Each number is 128 + 24 x the weight over the matrix's rms, rounded and kept within 0 to 255. Layers, rows and columns count from 0. Numbers have three digits each.

# q: layer 4 attention query, 64x64, rms 0.141, rows 20-63, columns 0-63
# k: layer 4 attention key, 64x64, rms 0.154, rows 20-63, columns 0-63
# v: layer 4 attention value, 64x64, rms 0.103, rows 0-55, columns 0-63
# o: layer 4 attention output (transposed), 64x64, rms 0.292, rows 0-55, columns 0-63
q20:083109164138181122131119178108117091150111160084112131109155119122129113115158144143145135141120173111151129117107125139130130172133138153140119157109130107122146091102137127150105145113179107
k20:144117153175142165102136120117139094126098157100175100133149126134116133114089132140142129159085164135135142095146095130151149156114119129159161108163133124131087096132128129117118132145126101
q21:125104105151154142129151182129135144104111120136146142138146102190137124118119114161123111128162132104135127109101152112140140157133087132143129099065141129075129133127131166119097086139100144
k21:124156114112143141169103103081130127104135144147148157136135127120113104128134118116128142160118110141101118152101116133153105145119149159086184097144148107174122135119114120143133103134075121
q22:116156077128115124102101138150110152144100106142113165093148109203160135111144099105092118121136123121115130152131133156122151149094101138114095133113129132147134122149125154098105131139193080
k22:128151138143124118140131108123128119136126120145102147169151141107131117177113138143106102150128131134137137137134148159159095118154100142112146153103110112115110101131110072153131108125118111
q23:125093139102088109132146126152125161098129092153100115129196138083145116154113136090134113146154097131130131154115090116153080135134169144133135126123120102135163118105133115083152140219122134
k23:098142145134150142143100091118158134137174137088114142134123126130110153121132140144109139149086098130162120144111160091098123147119160153135071137085127133103121117119143127120119141111154152
q24:154127170118123091148093124139098101180149111146134122148128101128137108145174096152116109107144107135130158125130051143132091090139125145146139087161140169097110136081128113157089155140119170
k24:126094099138141145169094134127122120164099128148153120141099107117122144141153131112136122111111083093117154118187132129107145128167143120127144117122122122107134111102112127164110129129167095
q25:090124143124125103151119095098153130133121125101109122113122151121138113142129142152132103153120166144090120151156117158152110127134121111095120146126116146086161110157160141093162064129128098
k25:148167153101118161110118118144123147104098154137116134119115143103149156135107111082110100132094126176142154116119105113113122099120096126120135133111139125114159135130125126120146138130162110
q26:148168131144103136110146133122109140114122151119136090155133143101124114165140149187124103108098127128122123138134115150099124160114145106132137105143143148123104137056119171154106137117157087
k26:131122109132155125124156141103159115137134116159163074151134140144104117109153125163125167115108130131115122094143120112123152113112087141132133139121139147114123116127137162157147129130131086
q27:146074082139123139110100082141100164171176068119152105135146100128105100136102091156092103166124114118132113092145123129136113161118148106138091120132115165115145133152124140157166118142164137
k27:136109151116125140127132122122079124121133097130135170147102116102111099140129158119097158109157116147142163099111167113094127115136117152125102124133191142117108087106110130130114166130145116
q28:132094142095115114174124145122102176110114161116138152144065119142108144162128135070126124129138094134145145125144139140133086142122133112163111120146156108122126125121161093135143108115089081
k28:122124138124147113135137094107119167116177165144126143093096115149141141122127094117151142119120111148106124128129133144134104105160104105118130119143101065129129123105138103128119152173145143
q29:070166112120122150089158158131156127146126128130112121128120084135100141132106097110130115137125092148138116163100161140110109165088141116127154138141156138148127092130138091150111092095100127
k29:168095119141137119134150104103138168145127103103111134129124125089119120115147101122129095142124103135155128163128120135151157156123123127129131115108124114151118138108144105138137123181100110
q30:113121099115131130146133092137110150132093141147155161136149127133136132139146167079129098128102155149142140117155175151105145138132135120097101130158150103108122139124077106094093088106126169
k30:117117132125136157157121140103128119104115129131077142128146112122158145122135160097157121144129150141103107142130168181135100107129118100139128148106115118156135119142121137087194079155114103
q31:132099128132093133170094125115143136115134161173109165084185135131094134113104132113121146164117140127133140133157102088153095128098101126104160135146135130163124089133151132119111127132111105
k31:103129135107096145123151118127146149163106167122118136116136140113118126118167064135106114147109166121116154136103124115131110114129133126111109143153111113120122126175118113098104125145141143
v0:136129170156136125144154157123097133142101119143124115145103114144109092163113063091122159096139133126137164140116125150129125138127146158112142129151185133122115096109137117122114115145175093
o0:116122136145124097124110153133120107122146136137103150128163135111148143137117143138115140156120113136129132138103131118154083083137096139128133122135115121132110116137159133122148152144117106
v1:132107185130126121145102094121124130173121151161138141163166110149123120092149123094138132155106097126111157112158113132106153135115127119130099107130145149143160110158112099124133152124146116
o1:113150089117138142145155143098115129111109114149109108133121110124125140133132127160133117144134129099102138142114119134107111106095139168122131131115149139158151149119132156131129113153114124
v2:115130112116155137147132131118075116095114122172108120123143135105120139137128116123094168166161107154142150127114099147155127134127128155124115128103140101114111117167111126121113168091144153
o2:148145133130157127089184143132101128140122123131143148142159113138135137148112138126141123108105131117098130101136116083098095109106139113132138118124159147138123133094119142135129130129146130
v3:154109167102083114109133123118105127150103095131090164109145165131134128087115141146112138097119194127119148126129104154128125135124113164147126178122150123139119124126135163110141114121174096
o3:106176166148137136133106131119131093133128162132154112106082117117169137148140142129125128106118127135141078097142112137159115144118120112122142091183110107112117142133139175130134125091125115
v4:109090168108112139120095091125103120141148123150139153172134130145164129092133125139114135118149096127134131062172094140123125122169112117153108107102121124118138131116147144148123115129136128
o4:130148124145120131118143128120136133134101127137138082120096112136147152134110125122150120130144157126088115133108118142124150129110112141109152149157114133134165129103112144128150121121106125
v5:113138149131125128127125148133122150121097158140162113126116140117091166114158105138182134134140109139142186101128096130116176119148143121117162114157129118110148150154137136148107082132128130
o5:134136123115106134127120136123103133143133114149125116139140134159153120111130176118106135110144141134108103121121129125134093125119105142140115136118152134161129115110126146108145126135115133
v6:151168141082116089147084120135116093122121133113164161129131166156190177083141160131134118143116107151110138084151137134114090090158103125129145153117102136138075116110102116214118101099111150
o6:088130128140133156082136097125117130129094115155159107120122097157123108115119081140117127102154164129131102115147124122160182170096123110112117134145158124144180131148108148120098121126139157
v7:089130101111116138117086132087061130149115128119141130127115119149140132127115172155093119152146184127127147173156129127103098110126120143130135157138160136142127086167121147111118144175104126
o7:120142128139133086119136091147132160106142133141140135127114139113140103154122143099121119129155120124118112125104127145113110137105167133134119112112126119097133169135135184136153095118166103
v8:120098154134127109158111136096130134088144138106134133147126136148106178159105161079209100130140114103110134120139134127133110104120101134093175146124102153146136087073152115114105106122178094
o8:114142122120102151150148098129124116147123146169125145143122137158127105120128103106056145147135152141110132142119121129154126134142136153135088084117106097118155136121113140100101162179095150
v9:119168115114104135142165118127137146111155124088132135107162110122109150115159131091136126128142125130134118153099133139128118137117154127169125135124154142149106120107081125094100092156163085
o9:138129107130130114142121111142097112147142128163097127134104131123125119145133132171133133127116116103136116131146120093139139146136121121100122084126141111103135140165121129135157143148131133
v10:106144146148157169113172156117155118130121101148112118132110127112089113125122122179128130160103111100151142131133152116101135144107119162114123085063124144122155134129132155086097117128110128
o10:161136106134135092147140124116114127143124154087131133107150126140148139153115139099144122133131119127117142148125125117098105126127124136121117116142149145131090127134128096116134153134153118
v11:135141122115152144131104124120143067116088130132134143150107119109091101151166161122142153160121115087138109113128137154117114118169115144126128136133118091082123175100126134118118140076130133
o11:145136153115090148093140157130122154147123155101118126121125140135157160111125126108121103093140143149133129137119118111161139146095113108157137109145117145133113106120132087121133120164116116
v12:109147108141138103096148147164115111128129135125104136112114138118134123130122123114081162126136155140127139101115149153181109148133136114123134157111156121139116102116150133134133124132117108
o12:135111165143129132119131122140138108105150109111133143135139141107134129117114140125154112145100117141146116125124130116123142121141111114110138131125114107116113122141126143130146138111151140
v13:115107126093107073119164146073135162129111113159121143152097181106121124079137127122163140135163165157101154154137113141093133111116118152139129142141128102203163140130127161196149096137099157
o13:125150121103102146135087128148108137126111122132149122107128125124158123135109147130080124103145156116132127102159126172136111124124122133143100157131131148082143147092157182085114131097188132
v14:148144123124099144129131143142171115118149145111142135134108123174161109144105135130100126114127146096168126141116117118121114115117144169144163093178103182098132131106134155113127158126105134
o14:120108134135125136134122135095149153145109169114116129109117119119091101140119102111143143140124114143139130148102160163152116136116137116140144166134124117136108114150128103123128126132129117
v15:100102115157120111114140074101118122100113136148173146151115135130117124078132120147146138153144109093126182123153074147111171151094149170135127102112144111144108098160135117172115120092133134
o15:126170111088145164127171138125104148129106142154116123108133120142145159140134156100116122110134144125082113106137138104124088095116125122106126122128149127160158145105119163081139142133149116
v16:119186120092126094118167132110157110125096144089120103131111133129130128152150155094138126133146173128128116119115136120105123105111117122132159107155115139133133142112098096135107134138103122
o16:116110102114079138130118129122097146147158116127117133133121132142106097114118130147114113128124116155144113140143142138147127148115142126112125137123131136112118133156143133137122132141152130
v17:114114132164157103142159124087108116115081132123125113131143124116115117163119142118140137114131157146130135131102125143114173150086117149119096115113135095132145127129145101123148163137142120
o17:122153133110097135130140145137126123144148130145121164123148133135123135118134153125105117134109128147113139109141128133105087111138137154108135114134117144121107122119131133122113143123133111
v18:135110121151155126150116142105121116122086158137166132104099146152096113088158122121125143163156116141155116096144122141142138110126125138163107119162122115113122153099140165152108106131123115
o18:132139159119086131094136112133121131163128112129106137138119112119160135129089169125141126134153149129105108115106118134135129136084119143139131151143147133147118098117129124091176117130128145
v19:111108107110121105157122129130135132134174143139149103142126121145109125142134122097078144173127124145110108138131148157147082147134145110145132139115132101159126105149111110136123144110080143
o19:132100103132126131119132120163134146093113104135120126144156120096116136141112118137155130144122138111127160157129137108131140100131158131124121139099114121094152129104117133132112128144170150
v20:151153157110093119074140123163122135140131141118106094113099163132094139129129092137161132097117140146147165112111163137090149127110131116113171118137121151129100080112139080123152133139117155
o20:097093120104115127160090133114112143112142106141138162129171108136124125103122144109123154128123114134118128123139159137135106133143124130126116131136131108150131135148111129159114137158110128
v21:138126121110122113138143104140124145119121130143140106140115110116069144094150101085115170127137132173122129106128174144128123116160134086118143144144128100153119110106121125128110111142107097
o21:113090131133099113146110110157124141117149090117130142143149129128143143117115142161135134129122149097131133149127125111139133133116119143132125115119102125100163122106106144121139138148124155
v22:143108127108096135113103130114123136139133140108096132099141161169133151109115137145124116133119134118141127121135089106122121134092128149156129137120120164096124114150135138104135128109136138
o22:120154131129148143136133115100129117130112140151145114136085102116135100149126140098145145129136114131111110108143129146128121143120152115125134128139151100152120141137128136142130102121130120
v23:152121136116139142107134155142110131141185159105112130095121127120188128120086138105128094096118151144125112170125111103189136116088101136100133146162109126173135153135134144127174158118133139
o23:138120149129148141140139137136189119129147120111121118117139138101080099120153097153108135136097113141155104100125127160108150145139150103149136129129138136116110112146127130130123121075113148
v24:116150088153139133112136163116102157105166130097106138097136102136135150127114105128159118109129097119135118140096100143118102137104184126125115119126180189125105074091138152126128087170148126
o24:140125149126159101150117102132107095121124127169111153149118139116135104148125132108111135161112108103126154119132116140120127120145099125095115122101160097142129150174131130140150124147138112
v25:140161107109119105109145147109126095108139168089121115100108175138156153133100146131134146068140134174163132097072167128141140128106124153116131136086113144128126106093131150140175102128074121
o25:102110176136093141125095134138145128139146120146144144111145109119126090109098126127137146137093130153122133110148153154108149152140120109104148130161118115123141105155106110121095140126142133
v26:126165111162148128093130112170139124134110115145077150141114095096139085140142144097116131156135144099144120136131139145129139133144148096106131113171126140124121123122132095119124201127127136
o26:139110133102129136136152143110112139111138129083116164135144159125098149107133119127134088130108100136151142150111139122128123116124116117133127144089130134143110157139143117155145124148114123
v27:118115117122117109105105110166119137121127160137120127145158166081124092178109154137121128144151146132143145137117125130194121130138095105152124124104146127146176094155111113107132129169140120
o27:153103130135153139124126149122103126138159105122137112121108120138117125123134123134146128119123120135127118130093149109075155121162153139124130118138111128108103160110106140147120167120139136
v28:126104156118138137114123135166103138135108167142119123099146160126134130126115100124109112116131117164149139095158108105179134106130065089174110096137117134117147140114139106136114131171165139
o28:136123121135136135118140124102131111153142087134130122146118095147101118115120135137151137138138134128110111097104127141084136146138146148123130165145145137140108115115111140145158135097107151
v29:120151142126144151127139142118132104150189146097134099134079097193117113158146100079120097115148122104125105135153138123131094114111124123141159127136163159117103136111140087121133126156108111
o29:130094094112091101135122113141148153100141111150074126139139132081112115129100121126133129187139102151129145155099134152158136121132148121129112164101114111124150107174153118137163099176119127
v30:100175165143148153143131101132092099138118133088196134139105111081131108181151115143137109104125142095133132162117159136123144102139101118121094114110114123138118174096091124094116110142131149
o30:157120102121118101099130147155153156165142133118129130075151168165103148098145123148099120101139121146140109129106138091110145147142112147137133105145118158103087123165122078131155157128086120
v31:111093134108095136111120120148151147133119134131151168166128137121157107116112150176115140137113149087140141125159097118119107113144111137172124090160094144124152138097150176131110144139141158
o31:139136126146147149130133114104145141150091156101156099107082126155112127138141109096126131096159153112132107133112137156130141153121130145137138148149121128106098141104110129112143144086142121
q32:195130126122086163109166154186205125081119126186106110109144095102184181152081118130145142179132161131084159083091112126168108168129149113129102119127143135144095056110138184085120125092108130
k32:118115127140120150132136143136131112119118132126152127129154115132156132115134131142126134129133123134126129137126132125125128137127149121127131139131137117133125124125128142133114121129117130
q33:181133131113112135121143130146153123113138119142110119111107116129144145137091108128139135146128137124103137093110127123132129149133139117120107117120125130115111106094115141101128127122115136
k33:205116175075082102100165166189172117111161148159154062155140127062184155152057091124126106196148133157108191096078147079125161186211089110125042135131128098136116069074139128107095142068100130
q34:119110109112156108140094144102088152137164114098128134173161116181119106121141132121109138118143107105124118137150140086088133110141132136140154134132165121130126111144087101177094122113113164
k34:064135122162178109159124077072073156143063135112093194134171129123060087109155153121135153085125099113149073148155119147157067067102147162157254115110100120127154140166087116148141163126150149
q35:093117126113158102157063114083056132159122125075159150165128150168113090110161169145115115088138088110168105169151148111086147086136090171144160134135128116104128193175128099180146126147118152
k35:115112120163148073126104141120116185161116133096160138144159146102095099141154153132121123073134080124149101139116159133125119104147106173145195124124093128129143145096106107169128128113161165
q36:156102121133097150103168114151194106104160132161103151116109131129154158121098099118161136176113129115096160079094092128149132156133164106131090098103139152124122095111144130095115133153125096
k36:011138117186175087170076060007031194177018131057116208117158142159036054100184168102123151021128071097222032176159126218152071039028122214142255119143090149127163227177093139184180143161162154
q37:038128126154151132159090103066066102143061126094158179151118151121109083094153182158146136077132101106178122198130147136108146081113114179143169125120082110087174206129151112148147116158130132
k37:089122166110123101138144101095100130125070144104139135129154133131109102108121105128134149121131106134177118139118127169138112127115102156134173118135104116132113175140117134148165154099123142
q38:145113100143158141097141150128094147155126087081129135120131145176131115092121130120122141102170099142134102165102125123106177150119168113163101134128131133108126130093153136126113135125125118
k38:151147113106091116130108104169116125121162146152144122109139137129147114119110131145109084146105133106137131133129112114113159125169163152182129131127127099108159123152152133109114155123114117
q39:138132167110136122153178126092137152119100119142151127135107139125145119147105171141112115136142170125147137126122144125131071096112120097106088132120120104166133146117145130118082125180116119
k39:112145139121156147130139150129160132084150153116153128117117133153120125111105148109151135118113128120100125160101113157114115127114127136139127149091124163121166138158121124096130083129137129
q40:105138134160133119121139145113143179153127103159101127144152121140110128120159117147113125119115119136139181131089121117143139121131109132090127084134125163156170136092128109117100096137124109
k40:130121167107101124144112087142146119118124116155107109132141113122132150168124140114129150119106154141159129139156126152167111146123119124128129121077119150114151135114120176122115117136141120
q41:124095127127126173161111138116139154127157127095121145123113138158159126135128130111150142098141155116130128110132109135136084101161099117094120122105141135100119163102143154136109083106129134
k41:111133115138169164155126131137154152128129137131130125100078116136126117109097137118117115129077129151090144119144113124104156121151135095105133144132114126126121112135119158123152140123140150
q42:147109153179125148111133152151107137085141101128118108156137174165176088112102149075128071138106130125147126145098150124120085129146122143118143148099102163105134090106120182120138105142134127
k42:128135115138159135155118128147097089094144132139109105138110084135139135123143131139119120123136114148132179166135119113122104123155153149084126175116148143151115117130133131120090172101160110
q43:190116157111136091144135123172096133124135129137138131106140176152142138117078130105135104137124144157127170119133115125151121133132102111115145096137087140124121128105140129147167125133110095
k43:103124123114158122172090119146137120118144139143147094123152119136068157125149086076136150140109116110159140129125138119145133125125115148112158109109114153127145110127113110137119148112149135
q44:133113146135138172083092181109134100098111110112146132134148105099143120153119109157186111135110156125172124148104104142135150147108152102156162137129126136132114116102124114117127092106108172
k44:103064101118098126117079142113126142141138138139098123121126131146115117142143165138139147114130125144140111129155115140094101106149143146146149129126155133142105152137131139142141138135115142
q45:127123151100194123136151128111139157096160139117151153133101133106095164140119116101125106134137149130119123118116169155146098112141109132111150093145104106122153149145139150121156093130131095
k45:144134131109129143144133123111157154132133144126148133127118122165101182125096130107148132136144083101115113151124142090133143133123129129091146145131116165119129133122105154136114158131100145
q46:126109138122076146134112124121087181126147095183114166122142104134132142132094164153156105150111105140091121141105087157112088158136131118068125175173127090148132102164097126141167159123117134
k46:137119083150117147105128137117110162144132124134130118120115122098110143152131126123118131109122132125106111137103127138167127144076169138111115131145140138147120089112117099104099129152168122
q47:154117153128108112172134093121150134090118129121173137179148152148108140129119114094154123133149113093101159140140116105153142138132139181126131101098111126118125158172099115061156146148128134
k47:126151111156168142136138153132146121108166119121116085160148128144160159155109119108144111097150129090119126123154130108110168113108120114142090132130158101129155153082126118117116133131149128
q48:083098126120137106118125179142101115158141162101163142133125129135153124166156113088113103079142127135159129119130134101144150158140120110127120094113140123124092123162108118140121117154140128
k48:111125141111122129136133156145111138121125108175116122095130106142147115141086126116104136134153091124133126143152110150138099132163117115120135117169137124124133122146141110133113126120086165
q49:117134108146163095123117130125119173114138143108137113106145085137125170153111134121149150103147105130168116140094141106114119144098150108121087113118129157108134134152103179159127142112151104
k49:138091126132117102122125098116113133124141120144131127131101114127137106145093156141158116148128108127104142111124136128186134123136112154118144142093124111145152142126186127128148140160108151
q50:155130113131155083121138101161163124125093129143094140109166125116149106132121145127135180102119148094107117157110143180119124141175098091113141143108145097102133155122121152110152116139150145
k50:134144079144114122123136124160158139144134132135128083113137109110135109108123148117144125145135116137130160126096129143121151161135132121106155129129093162153100134136141136136162145107115075
q51:151113126164148145111138067135119096169105153127098130149116111098116159151143158108134167183124131138130148111139091129183155126095155120134108169138161122183112083090124162118163141094125135
k51:129114153125154141120108114133114119150113149101171137113135140098125116127140143154142120098095131152141098094128139170131123161128122124147103155171132132091119169104138143152124154158133110
q52:158122136122105147125122114106126180143101143126148144123110156123145126125117129146124134133084122109156122133126168112136160168097133100159136070156116113088135117101152127114122146169133143
k52:167137158115121137134135127086138139121147161153114114139126130131086098113133130121118143129100117116146154137157152128106125111124137122137109108116126127153150155117157110116102134127122108
q53:119136141132142100129128120135165146134141144138124120143132130124115108154118111109114123147131117116162095084164109159164115156135128088124115122097124102102192110145128092134146145146141109
k53:155090162114132137127162117137135154147135141147105119111174113133137123109131133093126118139142146113116150104118102101145138118101111131103108187141145126134157125116127121126144118141091133
q54:166107103104126133150134135132140182114144117103127134133127138097107137146149092152164102121104093107139117095168149151087111097139164099137111150113121162138112113126139116141118128117146135
k54:176134128151105140130111153158134131133125121118108129149120125112131110126118126164139130120116100137108113123117114095119131106141124132147110157133141110162149077111113134136127130125097129
q55:140130091161122103156119147133137128111082118138118085092144148097090178139169136100138167131140099136136112106163155145134119127095159145126087128145130115119118121154121149127136093136105136
k55:111134149134123110090126141138125125107139112120136131123135152112116121141124143114144105167157122141123111121129140131112135099100092145114138146143094090125117150152125162086127152133148141
q56:118104094126147133167137091110120145132137150099135125108147133113155151114154141123148161154125122146127150116140087135127071124109132133130109096109136136125097114126126092143125158147156133
k56:110148122143115156109150102108137132116161140113128113119092139142131127106122127124087129109123147157116105135105138124151131130107105143136120123155095117133158142103119146164121124154097155
q57:115093111108105137150109123134147139159121139131143087128107099132082120108153106163103152147094130113140154154103116109153135135096129158093115130071123119140121110165138115118194131135124108
k57:138117160135143129087145123107132140139127123099149110146135127112140106164126104126123111095139121136157104138111156136146163109136128131123122110097139122133082133100132122158126084141097114
q58:116093082145118133095138133126133115180131115131150115116129135153142160096114119167099125101107102129173122098168113096144159108147183146119156115160096156099103113110152144138104146163116128
k58:145120156118109160124142138126092109149149120134157105181116154090153127105086100162095122145104123126173147119147148122117121095160139132139099074129118130114161113091121143094110134130117131
q59:119144147118156105164083112129129120142189087124144132114103155135117141123129147125114110146126109093164141122139093122086120114112143151121153114166157161093143157124135114098164153094100134
k59:137136132125154120117100139136117144180143104136138111150096141131130192114153127098134141129101122095119125112134132091114140143133103136156093123103120107126158119149160124136103119122125146
q60:134088072132152105095151105145156151124120132137142158151120108148132087139134154120134119135164138110093143113170129138087097138105137150147128108132142167100134116111129135168109092099154149
k60:094166142119123135142125126142159115112117102125095132129118121111107140106125153147127126134119137107121135132128170149121140109143113166137114155152143123132111113117123134116112144110107098
q61:123134151079151127115120127145092161172141175145132139108131149134093133118146136138115130129126139158130166104156110113125108136150083104140099148131133145104139122127094153111132122112162106
k61:104173133122134135129142096149130138121126132185155111143122104119123119146137128124160159143124128143107120126140111101167155138140143128142138122154107133119130088102114106130137145154101137
q62:136102106103184173128108099102132130084145162136087136144155112159113124101149166119141100171081115110140127124154140104090141090159134117140097161121145111103144184131125108101119150147121142
k62:136150104135130163114167127129121097149152141116117105136158117125146110093167160128097151087096119111105081111126131107116155101141126135165120179128115125094139132128127113119144146094146163
q63:121124126118075106131124122137101141157159145131122143144117127129109138122153147154115161085113113085135117116145148109131143105100119134152108142106129149123130107114120089168168113205134124
k63:154165183104111133126111155116137133123138150126141092107128122068173125118105105105121127119139152121129134111116088127156140125137112127123096152160156127156104124131143117118131103126127139
v32:125133084105081115153139182106155095122114157133115180123117117154110115115155151140137118117166122097128154144121121138118151111158134136095154083140149098142124096154140172132107193113119105
o32:183131198115118166185155119103144131165144125158118120141128139141096125130176126139076109161086123137107132088142137130086088152108128157110101119077122095127114095164104128113132131150097153
v33:127132159124123115133103181119159137130116119125138132138112131147125125072145071120120114149098129134111080097148126113130096119121121175165119106161151128140148128092161135115140112128118124
o33:068168136114111124131146151143166131111146131101118117100157125117156191111120142132075121106158131162146101130081106150183096124110115127146130138095117135155123125156154129096135116134101119
v34:126189089103123129099161113135119150137155089082133114116159127121123146079175125098180177199137094084112115178114123129136098130161090139118132134165135104123128106128081128140162119183142117
o34:156138083180092148173097164124083086112080059121131093124165158099169167111103181174152098121119155148103115234141151096132159108124103156062139127106091092169110135145118113097164164126108141
v35:137169136163099135120140161116167153154101135117093135135111071171158120082129146162148090147100126112123177075119132094154149142114162143146150128068120128154149135100097101139116135163142101
o35:084111178113133136111134150138065137144168138137079115106113144125082193153141098063151094132130121192136196139095123114173155139080090110074144138102127125165141082161129117138145126144167100
v36:144134159081098124134115142137128118172137118125125158135152136144122142109120117131096144158116108131150147110131139152160127160085112088097164173127087106112122162137137106115106163142095096
o36:133104151136083142124112130098096125139110150126123157122119121123149076128073097152151096149130142133121151165151115142153092126127112115129131167173143126140110070163140105145094127150169142
v37:108131179152120137136150163148127135122167131160170146099173151095114110146126138147131111138108113110088123098095142158147088127109178150136083134091171117108142121053139133140163096094145144
o37:095150147098125176074113150160151140087144097103072154142151111128162147161121145103121120142146152085177156153078158143080088103097108126143184131141129164087134151078142168063108136094165141
v38:110111160092090086154121129148131143118155146139169125150128120148137108118104140154132121156140102145150104106137132109083145103102103136123127127126124136118103151129073098141148091122132125
o38:100118128134104108105105119139126157147189095134099145131143107122131136143094165173155128121120113109103101120108099129121109171117117119106163126143157169121146097141106123139191148087148134
v39:123168122157173125155150122159121133120130113141088100157103136119144150104070091143125146084111110094152142131133128151120119168126144137114126108141129172153093105094112135088128118114090149
o39:118136062126160128085103185103139121159112187118069168075143136127112113146158116158172177142112129138136088145060154131123140116143105119145091147138125121140114134139138134109100167117127118
v40:113134152126123124156130153110119167092156044172067133151153120171128104140113123122163120172117128095113111112134131155122147096150123097158121157086141096156144180127163117114089117097108140
o40:135075140109151158118126109127103149109106141146116136122136129102152187126121158122187107167106135163120127061120134109125061073130130093120115172126125138187170100107125193150107113136095157
v41:126125166065178141155121146155161159177116090152133112132098182125099145145119097138143122116163086129126114172110102121170135117106155145093117133099156143132145121123104126148125120112114060
o41:113112095168110131142093157126141174112127124144099148101127099131167116151152100095131106187200100126142082177060106194067105137104194131140113145148158102123108120145135126116070117117126175
v42:070117096143145128170140172118151123118188132138159180127123069101179134151125151136131097142145103073146132123093117138115161091117073106116133103195080140126106104151127130113159116107125179
o42:163149153154107119044153117129129084195103098152102138138134160113103119118119122242113135168056143106161156113127126101084141130116081146148113106122131136145143086122155154116146161102096137
v43:129106123123108132129114081108148146132141125164130116115087134129095134138149110127137074103120141116114162169145113154141112127125122095155122129136109140164128097147153102169157149105126148
o43:136123095127130129117145112126168120102077129149112080143101151133077125119150091123122146152180140129164142114168154152128158139136140125162137141139123120114157108132123131103100107112088120
v44:135116106118177132118129155103167233114105081137140144156089117142120100147132132156126122147108160093114147113097151094127158091119139093136127122133122104090092140137163083138140089158124151
o44:132079161164149101074200136139157167113095101122119155122172165104118121086096123108183087146092081150139137081084135114116178126099162132169136118088106146170140140102154166141127081166101121
v45:111153125086115144123108114117120165161125136135070096197117135120135086130104086143111104119166135087132128095126129144101111159148119144113133093150147075145123134139080125146142136169135107
o45:124155123158146144144145173110099131125097147170108092107087097098089106148154134149154126125093120171112100141074174147150101143124175094067139126124079111146147156162121185128138109119137110
v46:113162131144134156108134157120171150106115125124142149158164148125076150156134097110148116134097111159103149109135125152078088131113121151128116130124088157123097175106170087121118162125121151
o46:135127096117112098112161187150160124105125102093131144102179125155108143076106129110097127098160159157108148120121154113153078073181116099162134162170117168143122108154134144146106113111137092
v47:112156113124112130143073142161093117073074139138121102095129190158090125128120149148130112121136140107125135064147159094152135109134085142071143120142157132160156080137156146107091157157115185
o47:116112163058167192145148119130123194135122111188112174111160108139104133096146122142114118109137129144125097105105119111147155150168094098113114070115134081125161223161085092073104144158092154
v48:127121118118082133188092134102151135137163135137116141177164132136143136163135110127143110079153147128125108094113117127146123148114124135123125133141089108093171082117118147136152106099130160
o48:105114144163118153087140117153114133156141115158101133132099124145116086117143113150081172130108141136178132140117131147166068170090164124145115103132091117127158098112115186128101144127104131
v49:130139103177114119134071121121158103099132177129119144138134141140108127160127117155128092108092121117092112121094149125110103139124137163128118144163119126131135135107109102144186122206143117
o49:083152157120108103128164142153190141116124103186111120140109133116131116091127140118098150127151156119081173142077142084157140135171144112104137078190061134128166140159123109085151142111122070
v50:099141160099184138090121134126137113145111094081158133151095157094136087123143131079138158133155153118124108097113100154136194147156122100113161119160109094136120115073111130148128131136120111
o50:148126154191122160150160146081145128162094079104178111091113110138138101103122136118133096106092126144115087137111148136081123124131175125118126133173101119143089146102147142147123140159129155
v51:126119118152064113165167104130122174121118120134108111134132152111137134098132126129135111090159118132146108093125149140076164150163133131118107116131110103135113181096150138115129113103088142
o51:121086124081127145137082170127119147144150135125132131107099136149127123116134154145131146096093132149149110058115152126137092130130122123137129139113099136129134145120140194150144129124121134
v52:132085143152184161154175122135086138107151178134109086139148106051094151115167096126076128148173150141140138109167147154111101158107171157113122120099157062123128105134182140128114132158109083
o52:103176127089143160173102161077126097080149137102138129186083123115109091143164125177132129131094116080112153161097137182119107078155130136154136134070114151120121214116137151156124038155154112
v53:084130135138124092181134130104109115107096144131099107132150139142134139182137075152148156106085137128120116139152126098161112157137130104130099159167113130173112097152128122143101121145142061
o53:080134086155149092135118127113150116116174198149119137122109130111171119155128117137135130132139134132133081164148139096167096115151129083126102055163109127104187108164123130172102113142071144
v54:136180123117140104151107177154155109107128117127121096106120120073164140082131106119125118119109135161171099142127123121166124117128138137138130096134128105145132119157124139191130127120160129
o54:082122115177156150125095147161124087126163107110138082109147148123131156127159097150109122122150086160182070146137097156172156142116112120119129125088129104124093134184170118108113136090139121
v55:137105136123139140068091095134109134075109116142120112166132085136141098175116143091048140135127129117145109152104146124144144138133124153100146143203134127173175139127147100142097176112179115
o55:081134139165163114121174153119134128153076115169184103125110065085120136118150063180139132097160147103070162077161110146129177111130149094104190092143136113147111145126141115169070095171136119